Weights of a small GPT-style language model, trained from scratch on English Wikipedia: width 256.
Each number is 200 + 30 x the weight over its row's rms, rounded and kept within 0 to 999. Layers, rows and columns count from 0. The size before them is the row's rms in percent of the matrix's.

# layer 10 attention output, 256x512, rms 0.245, rows 0-54, columns 0-127
100,202,192,205,209,199,186,216,209,248,187,197,154,164,202,185,218,188,153,153,218,213,210,186,267,201,162,147,164,215,247,215,217,162,216,197,159,186,196,225,238,227,165,210,169,217,206,212,207,222,153,219,245,196,217,139,165,217,211,195,188,183,192,213,198,174,179,151,227,188,208,189,204,209,222,237,233,239,243,190,227,207,191,182,167,201,172,220,134,265,219,201,180,210,188,247,157,174,176,230,182,206,192,253,254,177,257,186,244,199,192,148,195,201,196,238,215,166,209,225,149,223,214,160,203,185,183,217,223
095,182,192,200,211,185,209,222,176,153,209,201,197,208,214,249,203,148,256,211,247,236,179,210,147,176,217,208,242,175,225,194,208,216,211,234,241,198,210,144,191,210,205,228,237,227,181,234,216,182,203,210,204,142,191,212,239,205,157,192,203,219,169,235,242,170,202,230,201,203,272,232,194,205,143,186,157,185,218,185,237,196,202,192,241,212,188,161,187,160,236,197,231,224,199,201,177,168,153,169,250,194,184,173,212,180,207,120,178,208,173,215,168,191,166,145,215,181,157,197,168,207,142,226,231,236,215,204,224
099,175,197,206,170,254,221,148,230,212,234,181,177,169,189,218,257,226,261,246,154,160,241,236,209,204,154,185,229,170,200,209,197,240,208,195,218,230,204,265,239,235,173,170,186,220,192,222,157,138,180,224,198,206,209,252,205,209,211,185,242,205,226,161,186,232,246,214,194,194,196,194,217,222,191,171,204,213,192,219,187,159,206,209,184,199,224,191,177,173,181,198,201,174,164,160,157,218,190,191,189,197,221,189,194,217,223,225,175,278,235,204,239,172,239,233,198,231,195,197,191,204,234,210,245,245,215,188,146
106,174,254,235,177,194,240,190,209,223,265,145,232,149,194,154,219,233,175,242,224,166,207,199,202,176,184,138,253,173,208,217,174,156,258,163,182,205,225,207,252,194,225,167,193,211,268,225,163,222,199,196,205,206,180,238,162,170,160,237,229,209,198,205,270,232,185,162,185,163,226,173,173,213,197,235,149,237,212,225,145,198,228,183,186,234,201,225,181,196,225,182,253,200,159,232,162,183,198,204,189,174,250,207,268,200,153,162,245,197,235,200,194,228,245,214,202,197,190,231,190,166,195,210,216,197,251,192,235
101,190,229,205,192,150,163,177,175,198,190,171,133,245,227,185,253,186,217,222,186,215,161,128,214,170,240,180,194,185,240,194,164,220,174,190,189,255,192,195,173,231,168,206,214,161,180,202,217,253,174,184,196,184,223,171,158,219,217,160,165,178,169,238,211,199,171,161,162,196,152,203,169,233,198,206,193,191,174,220,238,189,246,216,159,218,217,270,230,210,180,186,213,256,205,176,172,173,184,240,147,185,227,197,171,217,168,193,253,185,205,220,227,208,231,169,200,169,164,190,190,190,251,175,157,243,165,242,164
100,163,239,221,189,221,207,209,191,165,212,185,236,156,215,207,206,206,221,200,158,244,178,190,197,205,217,200,189,170,222,232,245,219,232,232,230,176,204,167,223,220,190,190,226,229,225,129,189,191,181,172,232,240,201,186,196,192,162,223,225,153,244,242,197,187,222,180,210,185,212,186,246,191,208,230,257,171,216,185,195,110,214,237,191,206,234,190,170,204,155,256,226,173,196,269,192,161,243,162,176,186,226,169,211,244,170,159,215,198,248,194,171,224,152,254,214,195,223,148,240,169,219,198,224,195,167,202,258
105,227,233,208,176,232,186,216,230,248,224,237,200,207,222,202,179,234,183,167,152,189,188,218,198,197,183,166,202,185,190,188,198,148,166,219,220,218,209,189,121,215,163,227,220,164,197,205,263,207,163,214,156,214,226,211,207,195,221,175,227,243,195,201,220,202,124,187,211,223,190,212,240,188,205,204,225,244,182,224,222,198,197,203,210,195,192,171,183,238,214,205,215,197,217,207,186,202,189,250,195,192,188,239,192,224,204,196,197,227,182,182,238,214,233,207,203,229,214,188,143,241,173,240,230,217,208,174,222
102,275,259,184,208,208,275,225,154,205,185,183,239,202,147,230,219,209,179,167,174,210,138,191,190,218,194,205,249,222,227,210,228,184,224,132,169,242,218,170,241,221,169,207,193,207,228,149,172,167,174,205,209,192,180,174,227,194,197,190,217,201,202,178,165,249,209,268,209,206,228,221,221,280,252,238,186,231,236,201,253,255,220,263,222,207,191,156,187,184,176,210,172,144,184,191,158,185,193,127,186,228,185,230,243,193,201,221,207,220,150,220,234,172,179,215,154,226,136,137,211,218,161,208,211,175,191,194,186
097,205,179,205,224,196,227,292,203,204,232,190,207,186,221,178,223,218,171,214,179,211,179,260,192,181,217,211,155,216,208,240,181,169,197,200,193,187,258,224,263,230,206,170,203,151,202,204,177,167,105,186,222,208,179,173,161,178,156,230,218,185,232,173,232,258,234,215,240,215,219,166,226,165,230,215,179,194,210,209,233,213,231,203,196,242,145,198,213,187,247,216,190,229,214,215,178,216,264,256,216,180,170,233,156,170,182,165,189,185,178,242,176,161,182,186,201,232,152,208,203,250,158,230,218,205,231,230,190
104,182,191,168,194,170,150,183,188,164,191,200,188,157,150,211,181,175,223,171,205,197,193,214,149,274,211,227,129,220,284,234,223,223,217,193,152,195,200,239,246,199,158,192,187,215,188,190,177,204,205,245,199,214,213,137,182,121,179,206,223,192,245,192,182,250,189,155,206,139,208,219,193,145,257,176,198,177,169,191,199,180,238,243,269,217,176,147,229,162,204,217,84,180,202,218,143,199,171,254,230,230,212,174,179,191,240,221,250,161,222,108,150,215,175,204,239,203,190,223,267,188,226,205,166,160,180,171,181
097,198,168,201,221,236,226,226,212,183,284,206,197,170,176,163,190,190,173,259,219,183,262,216,234,173,222,163,221,137,208,231,207,237,173,162,235,197,237,195,186,223,236,188,230,224,208,202,227,167,205,241,171,233,137,195,169,205,142,225,166,179,204,209,181,229,203,223,158,173,170,210,146,216,219,194,163,190,219,182,221,233,205,191,231,200,128,214,162,164,181,188,178,218,201,210,222,188,214,203,215,188,215,131,222,201,251,259,253,174,257,174,161,209,200,213,212,128,214,226,227,240,234,129,239,158,215,181,195
090,205,221,191,237,235,151,238,230,213,161,234,209,223,187,221,211,221,169,193,231,249,219,178,194,148,204,243,200,222,181,215,240,203,238,233,264,191,191,149,249,213,185,236,154,177,169,152,216,201,221,220,163,177,231,215,207,135,231,180,251,222,234,223,183,199,218,175,147,236,158,204,244,218,173,170,214,224,219,256,178,120,239,178,184,151,149,165,172,256,221,287,168,152,223,228,191,185,179,233,178,213,207,207,190,191,200,195,205,202,181,239,176,188,195,214,196,266,199,220,225,195,170,222,145,206,228,186,191
101,241,205,200,230,206,173,162,185,258,227,212,199,228,237,214,190,252,169,175,179,181,162,184,223,216,128,152,189,209,163,111,195,191,218,192,211,170,211,208,158,191,191,198,190,208,163,193,201,241,157,222,196,222,201,199,183,192,150,139,199,200,190,210,253,213,171,182,170,161,135,153,155,147,247,127,193,192,229,203,149,212,202,163,201,147,156,157,253,168,248,228,175,179,184,188,199,168,167,196,178,206,238,227,189,227,203,276,246,173,220,176,245,278,164,208,212,170,227,215,215,187,260,168,202,260,237,242,193
105,210,174,230,241,215,205,205,234,207,205,195,235,185,209,172,229,219,152,238,180,203,215,214,234,200,199,204,210,125,221,209,197,219,176,237,164,189,245,152,184,255,206,248,275,200,214,177,161,230,208,223,195,193,216,170,222,128,189,245,203,248,188,147,193,246,198,275,236,180,244,151,201,178,203,182,202,200,195,168,196,197,215,190,197,197,195,200,187,176,229,241,188,156,202,193,197,160,231,236,195,227,253,180,190,191,208,238,217,214,193,194,210,224,227,243,232,226,146,165,229,157,212,211,201,185,236,217,185
100,181,233,210,204,190,181,196,211,200,208,196,237,177,217,172,186,226,213,211,177,201,203,136,242,168,238,217,142,230,194,178,164,210,120,204,197,215,160,172,198,153,184,235,207,254,230,234,202,158,242,237,246,182,169,215,185,196,200,190,201,206,209,142,245,186,237,181,198,218,162,243,197,257,208,229,254,189,215,172,153,229,237,218,196,224,124,224,160,200,205,150,237,201,171,208,243,249,203,213,200,212,188,150,198,182,163,168,205,245,199,176,181,190,233,194,177,177,232,147,173,188,186,175,188,144,220,171,160
098,207,216,147,178,177,217,228,236,201,223,178,160,181,173,174,214,148,205,211,152,253,226,194,225,243,155,167,236,143,234,209,165,259,228,202,241,127,166,219,172,199,180,192,218,191,175,177,186,186,201,177,198,232,158,168,220,191,203,199,200,197,137,187,216,154,221,202,160,181,168,117,204,223,210,217,226,218,222,191,215,200,144,169,249,188,199,188,207,167,174,204,139,221,246,222,211,239,206,194,189,207,223,204,162,206,169,261,214,134,185,174,160,228,234,213,158,241,164,157,174,178,176,169,149,199,255,149,177
104,190,164,146,173,171,254,175,183,194,263,199,133,251,172,233,258,195,148,195,196,205,241,251,178,218,203,180,226,230,217,242,226,230,218,224,246,232,175,221,200,178,198,192,228,185,204,185,212,165,194,178,166,183,149,175,216,197,180,208,191,195,178,199,182,180,184,225,255,198,213,221,200,212,166,180,194,188,171,190,179,166,200,166,258,186,217,181,190,220,169,177,221,223,245,250,196,176,161,265,229,175,182,201,192,234,181,173,188,215,237,183,247,202,182,191,228,219,180,168,193,207,247,173,173,197,234,147,201
099,223,152,224,133,150,197,225,246,195,159,174,204,140,233,181,189,197,209,223,215,200,222,179,207,200,198,214,175,188,210,215,239,171,187,203,189,234,197,197,198,201,239,160,258,190,205,228,237,190,159,163,241,186,239,234,214,199,178,192,201,124,253,217,202,232,196,201,204,192,198,230,228,192,193,211,120,217,214,214,163,276,172,198,214,235,213,181,224,184,206,151,213,228,210,213,158,211,232,162,253,122,194,251,157,191,208,176,154,174,231,209,163,197,243,161,159,151,188,219,186,224,214,227,188,240,202,204,249
099,269,175,232,185,193,176,179,188,174,161,129,142,256,222,202,235,228,202,200,217,206,199,172,202,223,228,177,179,259,150,193,196,219,204,215,204,169,252,220,217,218,205,217,182,180,167,232,224,197,252,224,237,128,196,218,184,213,191,212,230,138,227,187,192,211,221,171,262,225,176,237,234,182,195,123,191,178,183,170,171,178,188,192,175,203,183,161,237,140,179,233,195,235,205,177,236,248,196,209,220,222,229,193,182,202,170,178,234,195,170,175,228,237,196,155,161,205,192,181,161,182,150,215,201,104,229,228,207
095,179,190,207,210,236,218,172,174,199,194,230,221,219,163,222,159,153,195,204,177,201,218,237,147,217,166,228,254,244,227,199,189,210,262,252,203,241,240,211,205,180,201,186,191,187,200,209,192,239,193,168,181,206,219,257,228,190,205,183,176,223,218,223,159,166,253,161,221,219,207,224,229,181,179,164,146,187,222,209,197,213,151,216,141,198,185,172,220,203,154,201,177,204,241,196,249,213,147,179,250,187,241,210,194,191,180,192,223,243,185,270,183,215,226,185,194,168,196,153,232,158,207,265,211,223,206,212,218
098,238,204,243,249,215,182,217,202,231,168,216,194,194,254,185,167,171,221,223,203,230,174,195,173,177,203,181,172,180,186,181,162,214,249,207,183,218,147,178,186,180,183,229,193,238,146,211,201,231,167,211,193,201,196,212,171,260,221,246,187,222,222,213,177,190,236,188,191,208,226,200,232,236,245,163,127,201,187,171,235,226,197,225,145,205,218,204,184,214,163,206,251,164,158,149,164,172,205,146,195,203,204,258,201,223,210,254,235,161,211,176,225,172,223,150,220,152,275,187,197,232,199,223,225,208,201,245,237
096,191,157,220,212,187,176,264,200,168,202,193,197,217,199,201,207,146,260,208,188,199,233,217,184,198,241,260,204,167,193,158,201,211,184,182,176,177,223,187,226,246,220,186,230,205,221,231,227,235,190,223,235,192,197,207,219,214,162,199,201,168,227,247,175,202,234,193,246,144,195,239,205,234,190,226,179,201,228,183,209,219,226,212,216,256,214,174,177,188,220,267,206,230,161,214,203,220,189,171,210,195,169,186,165,175,200,186,209,163,233,230,166,174,177,206,166,187,189,249,180,238,239,185,213,208,194,185,222
093,186,225,253,170,206,210,234,195,199,233,201,254,228,211,220,179,222,200,231,165,175,194,217,206,164,208,175,174,244,230,262,182,193,166,193,237,232,191,181,195,211,125,203,229,196,177,204,166,199,183,188,167,107,186,187,169,213,205,189,223,153,210,217,213,250,198,216,178,222,173,224,206,223,200,160,239,197,175,261,159,173,203,207,189,145,186,171,181,201,172,211,153,213,213,188,208,127,197,207,182,197,175,158,239,138,197,224,195,183,241,182,167,199,203,183,213,163,173,249,226,168,223,187,203,194,156,251,210
100,182,216,216,154,215,243,230,213,221,182,227,211,208,188,252,199,165,243,181,181,279,192,220,196,188,219,215,237,216,183,180,185,228,218,214,215,242,137,268,186,190,239,137,244,159,238,218,205,184,198,198,255,212,200,215,192,218,220,190,139,154,206,218,207,232,184,185,188,215,244,213,209,243,179,214,200,180,235,198,196,154,225,163,172,236,220,235,162,170,192,220,170,190,210,194,175,225,226,191,223,180,203,223,189,202,173,201,230,209,196,146,223,188,262,174,278,164,186,167,204,194,218,208,173,172,169,195,237
103,208,223,178,191,231,234,209,200,210,200,202,260,234,156,185,199,160,281,219,223,196,187,187,207,256,162,194,185,202,233,232,150,189,174,181,226,140,204,221,263,209,191,160,185,203,177,182,199,166,184,221,182,236,165,162,207,213,233,220,184,191,238,172,224,241,204,205,181,153,208,250,227,182,192,245,207,181,151,161,198,169,170,220,162,177,189,181,236,207,257,225,180,181,172,208,181,205,187,221,147,157,207,183,139,192,190,172,228,147,226,127,185,233,127,181,198,255,168,196,175,183,249,167,197,161,181,232,166
096,214,192,176,167,223,193,184,220,198,246,208,232,232,211,203,262,184,229,165,226,169,259,160,216,177,211,196,186,241,189,287,194,222,162,151,219,228,216,243,166,183,224,124,233,194,239,246,161,253,173,205,201,161,160,197,165,175,216,197,196,240,202,218,218,208,144,200,216,225,167,172,189,244,200,229,194,177,191,184,167,153,205,245,208,220,204,249,166,214,224,215,196,171,188,191,209,203,204,206,189,230,186,191,167,236,206,182,211,203,217,187,200,163,166,176,194,262,153,189,139,206,173,181,186,230,216,232,177
101,213,205,180,186,162,163,170,169,192,214,213,219,198,214,207,257,222,197,107,187,167,193,194,198,210,231,219,206,232,158,230,193,187,183,178,190,116,240,234,159,171,191,248,204,210,228,189,144,233,214,194,214,171,177,192,214,212,234,210,198,233,148,188,245,200,240,245,188,232,163,191,222,210,222,191,181,158,215,252,196,233,187,174,220,209,207,151,268,193,219,100,133,225,129,214,216,163,157,156,183,200,174,197,176,171,149,194,211,193,195,186,221,228,168,243,166,164,203,236,164,202,157,208,225,167,154,224,200
097,246,178,230,171,182,193,229,182,169,172,190,234,238,245,178,201,160,162,205,168,177,224,172,180,212,111,195,120,194,196,146,218,200,203,184,161,211,185,217,135,179,224,198,183,243,231,189,223,250,235,144,216,190,191,207,183,196,173,188,183,242,207,172,231,212,243,200,217,179,224,155,226,217,285,189,227,219,169,194,161,200,200,182,181,217,150,216,147,215,225,148,230,230,180,161,203,184,166,204,194,215,205,185,185,140,229,208,147,194,190,131,173,202,166,182,167,166,246,236,217,214,215,249,166,135,213,236,227
099,209,231,182,206,207,156,184,176,243,196,205,163,181,257,221,159,230,226,161,242,233,221,205,192,240,208,181,260,238,171,254,127,183,212,232,236,216,231,206,181,194,211,256,196,266,185,245,217,163,190,194,232,217,212,184,202,163,185,214,227,239,164,217,213,165,183,225,170,244,203,190,238,244,188,193,191,176,221,236,219,197,212,181,229,185,211,235,155,150,220,246,206,204,202,222,177,234,202,190,216,243,156,171,241,219,204,207,212,215,179,247,213,226,205,180,134,220,148,198,242,206,169,172,205,145,216,154,237
098,183,150,154,223,192,164,158,184,188,209,215,229,213,190,232,197,221,178,171,201,211,250,203,171,195,240,244,220,259,190,179,166,213,176,220,126,221,173,175,144,193,181,190,193,199,166,173,204,169,217,194,185,170,236,235,228,231,178,85,208,240,192,229,253,207,164,220,243,192,182,184,226,195,231,215,185,168,183,176,208,181,225,256,191,259,169,191,220,192,213,238,237,188,231,247,191,203,193,165,152,210,166,222,204,196,206,214,174,155,228,156,187,141,160,227,204,172,212,192,186,203,208,210,211,226,189,135,208
109,236,217,250,195,239,162,219,185,218,189,166,205,194,214,249,189,202,232,219,193,185,197,211,173,182,191,224,240,199,194,182,199,195,209,203,199,223,225,188,206,231,181,182,177,143,258,187,204,171,177,203,219,222,239,185,179,177,196,169,264,195,192,166,180,198,166,220,158,168,168,233,148,208,267,230,152,201,152,205,231,194,182,159,157,213,168,248,209,106,226,219,194,201,240,230,201,223,202,225,244,161,245,242,205,205,150,207,208,169,167,182,211,178,188,118,194,220,156,228,181,177,259,214,170,204,219,189,199
099,204,233,238,217,218,163,229,217,191,214,263,212,196,198,189,209,260,214,209,176,149,161,264,268,231,245,209,219,251,209,196,175,190,187,226,181,199,236,235,176,161,206,205,192,210,215,226,221,149,210,198,193,235,198,211,220,162,199,138,177,212,205,227,220,228,190,153,196,212,178,173,143,159,184,135,204,236,225,175,181,226,198,204,234,192,222,201,206,170,138,215,180,136,218,205,169,228,214,141,180,197,172,227,176,201,243,289,201,187,213,202,196,202,211,237,188,197,194,168,182,181,152,213,205,225,156,203,163
103,211,179,152,189,229,162,155,227,148,209,197,211,176,221,215,228,152,243,211,221,196,198,198,242,191,203,219,238,154,209,167,206,222,162,178,225,172,248,215,237,196,159,181,236,175,230,221,193,224,200,193,167,180,182,180,175,207,210,237,237,229,212,232,212,189,160,157,170,213,194,194,197,222,201,189,231,188,221,207,161,245,208,228,202,197,151,159,148,221,255,213,145,161,186,199,174,212,145,200,176,203,191,218,176,242,214,191,204,196,167,157,197,172,235,182,244,224,206,177,200,162,253,204,223,264,268,181,156
106,184,161,200,141,175,196,195,200,225,232,218,207,261,237,238,198,147,168,187,180,262,221,204,205,212,230,205,209,174,186,171,207,147,176,204,209,217,204,185,211,222,183,157,231,222,231,193,172,252,206,181,185,228,191,213,188,205,158,252,134,192,174,198,196,224,145,227,241,198,198,259,184,187,205,196,251,245,188,244,202,240,193,215,179,221,220,218,140,219,199,234,216,154,210,220,120,214,240,172,255,151,247,195,225,189,182,205,202,187,122,179,293,165,225,215,224,194,150,195,172,199,153,201,227,201,266,231,234
093,200,145,204,207,217,154,172,166,252,150,196,240,228,242,227,188,256,146,198,185,246,167,243,182,228,196,148,233,215,210,178,213,198,209,181,270,179,216,162,219,152,237,241,158,195,159,207,206,226,172,198,184,144,186,220,240,201,132,203,205,135,216,161,209,198,169,203,212,273,234,170,209,164,223,158,206,175,169,259,179,182,154,203,199,169,221,174,249,222,189,170,237,200,212,203,201,232,199,217,181,202,221,160,172,175,205,174,201,279,180,176,218,196,278,192,202,210,228,208,213,182,205,218,159,248,193,247,169
111,191,226,203,194,239,190,148,195,177,219,187,221,186,191,196,182,197,204,189,176,195,226,172,199,184,213,173,174,173,222,162,202,238,214,210,159,188,234,204,178,262,161,198,264,213,161,200,252,176,112,249,174,171,185,178,180,224,187,241,232,184,211,180,257,214,222,220,206,195,258,211,176,178,171,178,245,186,192,180,216,209,198,204,221,200,203,225,186,205,167,204,160,185,202,201,180,250,163,199,209,240,252,148,204,189,148,200,237,228,185,151,235,231,169,200,222,206,207,186,257,187,204,224,240,209,195,186,202
095,212,214,273,214,224,196,267,211,199,199,234,228,253,224,206,224,199,249,214,220,184,220,142,211,190,199,160,253,190,219,199,236,190,205,162,181,241,185,244,168,190,228,163,183,215,135,288,221,206,198,197,185,235,211,196,204,184,172,128,198,191,190,162,199,239,199,200,193,204,227,243,169,211,214,264,211,254,177,215,191,221,196,253,200,215,195,202,151,212,209,191,245,184,206,212,237,250,212,196,169,235,235,194,252,179,219,187,240,156,202,214,203,207,175,170,184,253,121,248,214,186,220,226,220,203,218,201,168
101,235,173,182,197,219,190,128,180,224,176,178,153,214,224,246,212,157,176,192,187,236,245,173,164,251,239,229,164,235,215,227,233,181,213,205,229,245,205,195,230,211,210,183,177,233,239,178,195,243,198,188,231,146,196,197,169,213,201,220,207,191,185,233,198,144,165,213,227,189,198,199,216,172,217,150,163,198,188,243,185,260,197,219,134,162,258,210,225,236,182,207,224,184,163,270,202,164,190,190,247,155,220,240,173,185,205,221,181,182,182,251,234,212,176,190,205,196,172,210,213,232,195,193,222,186,185,164,191
101,165,266,224,167,160,181,176,187,164,218,171,193,150,193,220,229,190,172,223,236,247,271,260,200,231,191,165,150,225,219,157,173,217,178,237,219,218,222,198,191,230,208,234,207,206,165,182,185,220,179,199,245,222,180,150,230,219,171,231,193,206,225,221,152,137,199,191,185,235,153,180,205,209,215,155,200,167,212,150,193,216,221,173,165,244,131,188,198,198,222,186,179,163,203,222,169,230,236,214,189,250,232,136,258,198,237,202,257,187,209,219,163,200,200,254,174,217,167,155,292,192,200,187,221,159,202,213,187
101,183,183,183,210,163,169,188,184,199,212,230,166,140,184,197,223,203,176,191,167,172,214,171,180,227,188,166,158,154,192,206,204,178,175,239,208,168,185,200,282,214,187,159,179,211,198,166,241,129,208,176,156,199,223,154,199,179,222,176,186,173,210,132,186,155,162,175,192,182,236,140,124,200,205,192,145,228,194,193,167,215,168,239,172,184,221,215,164,245,194,175,183,228,248,211,188,192,256,212,166,183,192,195,223,265,211,186,213,239,186,165,207,250,221,223,221,170,203,157,233,173,200,142,228,210,220,249,181
100,220,184,212,206,210,180,186,232,143,191,200,169,176,174,202,202,127,232,221,244,163,242,193,201,186,204,202,157,204,205,147,173,143,171,169,196,180,178,155,187,199,128,138,237,223,217,162,222,234,232,167,193,220,221,234,174,168,193,155,188,203,237,194,268,193,216,233,221,234,166,221,177,199,229,190,227,206,200,224,245,252,207,117,228,186,150,212,196,162,174,185,142,183,211,181,167,208,190,244,203,210,176,136,227,192,213,231,200,195,216,200,199,226,197,189,190,228,199,195,215,183,193,202,168,191,213,167,171
094,177,176,167,205,196,178,171,159,205,240,188,153,182,262,235,165,179,225,168,191,256,187,259,182,137,223,205,213,211,236,158,216,192,183,269,193,243,181,208,166,187,200,199,214,228,223,212,192,203,224,244,208,149,234,202,191,157,255,197,221,204,184,129,198,210,203,188,185,173,163,238,158,156,218,198,173,177,197,181,209,223,185,233,213,214,159,163,202,206,221,197,126,194,189,218,244,190,187,156,236,205,193,198,188,172,171,175,205,174,191,151,183,213,270,249,213,184,207,188,127,223,208,232,207,161,182,204,224
097,240,243,277,167,203,162,186,230,243,157,165,201,282,235,211,242,235,216,224,201,178,208,260,202,185,231,264,169,185,187,194,188,165,183,222,163,257,182,189,204,228,271,221,231,217,228,199,148,193,227,154,231,154,178,236,194,209,178,204,217,177,186,202,194,228,276,203,236,178,162,148,234,216,153,161,210,185,208,213,215,217,236,196,192,225,224,228,235,193,220,224,169,201,217,201,173,168,200,196,221,145,175,219,181,150,197,175,220,218,179,260,161,234,163,222,189,206,207,155,152,231,204,241,205,198,165,190,230
100,158,245,264,170,232,146,243,177,195,205,212,153,161,146,201,226,198,220,199,232,215,198,226,195,187,187,199,155,181,213,177,155,173,203,218,208,228,215,183,260,220,249,174,168,152,198,190,169,191,185,171,233,194,242,187,176,195,177,180,263,165,266,246,205,235,160,143,195,215,239,187,110,132,258,234,186,160,225,217,195,186,213,185,196,162,199,191,228,155,218,195,224,184,228,181,183,213,289,189,226,206,229,230,193,207,208,168,163,187,123,175,190,173,191,197,213,203,129,195,262,239,171,211,215,212,248,178,206
100,168,187,189,228,262,185,162,233,161,188,218,219,235,159,180,221,223,179,210,179,224,200,159,211,209,180,230,217,188,197,217,178,230,189,190,245,159,191,267,164,169,218,199,185,176,218,220,234,215,209,164,177,182,175,224,186,150,229,201,191,182,182,204,194,157,140,172,213,163,208,191,240,212,175,143,187,224,162,192,177,228,166,183,198,194,243,196,256,185,178,198,185,228,168,191,159,192,179,257,162,209,214,176,176,170,238,229,180,186,211,221,194,199,188,184,255,218,203,256,150,237,189,209,238,234,259,178,165
098,124,206,157,241,165,202,221,230,245,206,189,223,208,172,231,196,205,200,192,251,144,168,158,191,184,178,170,246,201,235,221,234,212,179,219,151,163,175,178,223,209,180,233,180,255,240,205,231,224,224,218,150,226,232,187,192,221,161,188,232,181,146,230,178,218,221,197,193,210,164,177,185,197,186,196,211,236,169,216,121,252,155,184,150,164,220,204,215,239,202,249,138,118,185,157,192,178,202,196,154,201,204,174,157,188,168,223,218,188,259,176,186,209,179,171,260,203,224,172,190,204,251,171,159,212,206,172,201
101,129,236,150,244,272,216,236,193,186,245,190,205,254,229,155,185,141,234,191,217,183,202,188,253,186,211,186,199,201,239,153,265,191,181,206,202,193,202,210,216,192,128,240,210,207,204,151,174,203,242,171,246,165,175,166,196,247,173,197,212,238,227,164,230,159,230,210,175,194,216,220,192,186,246,219,219,192,207,176,145,174,169,249,156,180,171,144,188,204,218,201,166,141,234,298,213,132,123,260,190,198,203,213,209,169,216,204,204,185,218,195,179,236,188,208,190,224,228,192,184,221,181,233,188,209,164,189,162
093,178,207,223,222,226,142,215,226,209,171,187,147,228,172,150,180,230,165,218,205,180,185,184,216,163,192,252,213,234,159,163,189,175,220,166,255,131,174,188,152,153,235,180,169,208,191,230,209,199,180,219,213,199,211,223,184,191,210,176,190,188,204,188,212,195,183,272,218,210,184,139,226,272,198,205,214,263,227,263,183,200,222,194,152,184,212,229,245,235,186,226,224,222,148,239,192,197,227,190,227,214,187,173,192,167,200,232,219,196,208,251,246,191,143,236,217,203,205,268,226,262,178,201,238,263,193,177,192
102,230,167,191,228,232,224,208,158,205,191,238,185,229,212,149,216,229,205,212,223,208,190,171,184,202,213,242,204,147,146,169,267,154,178,231,235,239,188,211,148,164,244,159,191,218,238,180,201,193,232,239,195,216,143,191,151,191,195,187,209,247,192,208,217,204,195,212,217,229,200,226,162,185,198,215,174,252,196,228,197,177,161,181,151,162,256,172,184,157,153,192,135,206,198,203,240,174,206,187,198,217,188,199,213,244,194,147,177,197,173,235,245,168,167,200,212,208,232,173,166,233,148,186,157,198,206,207,202
105,198,176,186,185,212,187,222,189,187,195,244,235,186,253,174,240,169,209,178,171,196,223,195,216,235,164,161,232,158,161,186,162,205,197,245,169,183,219,214,148,259,215,184,188,199,204,166,241,187,242,242,236,146,201,202,216,228,165,171,205,205,213,224,155,234,194,206,244,205,180,162,150,161,214,193,189,277,136,233,165,204,211,234,179,259,232,206,147,216,184,178,217,214,155,263,177,176,222,157,195,178,163,195,239,249,155,150,207,195,177,258,156,133,223,172,182,179,233,243,184,206,211,213,168,239,247,217,215
105,132,168,198,226,183,283,184,212,199,172,180,251,205,144,165,193,153,177,215,182,214,208,217,207,218,214,204,183,196,192,154,270,237,185,220,160,176,236,200,250,174,165,183,186,239,198,212,237,198,195,214,160,201,199,188,144,193,248,201,212,202,230,182,264,138,236,215,185,208,248,158,188,192,214,158,204,188,212,224,158,189,233,230,210,190,187,191,206,246,248,245,217,178,211,145,191,250,170,203,224,204,218,200,166,252,174,196,227,167,247,214,225,197,221,221,240,232,219,185,248,240,160,228,220,200,228,199,186
098,194,189,191,203,182,171,224,188,193,190,155,189,178,201,178,187,179,235,215,171,235,250,226,193,167,233,148,171,229,190,163,227,251,176,212,232,178,175,217,190,220,255,238,229,250,164,170,179,189,215,229,216,186,180,220,218,233,237,195,212,197,248,217,210,208,190,196,192,240,200,228,209,184,198,102,206,171,231,214,228,245,184,237,173,156,163,135,241,249,196,162,212,201,191,189,236,232,165,182,215,175,172,198,208,195,271,196,189,170,212,196,184,190,176,170,177,140,190,249,200,176,182,250,218,171,198,216,182
103,205,236,252,199,248,213,183,256,222,181,204,230,282,213,212,200,243,205,215,226,154,153,122,199,189,208,193,208,195,165,218,172,163,220,201,188,248,207,232,213,182,193,229,159,158,230,232,145,225,261,219,183,186,270,229,211,225,204,199,134,163,178,236,196,167,174,158,213,203,190,226,163,219,184,221,201,164,218,216,151,210,246,223,152,200,152,184,198,142,223,154,230,182,191,219,221,239,177,234,252,212,183,204,215,200,242,203,161,160,191,233,163,213,194,217,177,227,170,233,195,198,205,118,268,174,172,214,211
101,211,148,210,145,209,217,174,268,210,206,151,242,220,197,225,186,199,206,209,136,207,217,218,195,135,208,209,217,235,226,225,261,220,169,192,165,229,155,176,150,158,211,266,204,204,220,183,194,226,213,222,259,232,252,203,197,131,205,236,226,216,209,265,181,202,198,215,229,211,178,207,188,192,185,220,191,200,174,246,174,189,212,264,230,196,244,155,169,173,166,188,241,227,178,223,152,205,198,241,229,198,246,204,216,286,223,183,186,213,240,213,262,214,269,240,180,215,186,203,190,149,179,223,200,238,179,175,191
104,164,159,171,176,199,274,213,183,135,212,203,213,124,164,177,158,224,184,243,228,194,220,216,217,161,219,143,219,209,158,218,188,210,209,140,209,187,212,229,220,169,212,177,222,216,212,208,202,108,239,194,167,206,174,194,209,133,150,208,183,185,208,212,152,215,222,188,204,176,266,223,134,209,152,226,185,175,175,145,218,209,200,150,178,192,172,208,189,219,207,233,243,244,216,165,178,182,245,159,172,224,203,203,191,224,226,193,239,169,196,152,170,184,153,198,200,202,181,189,178,183,236,185,203,226,181,154,193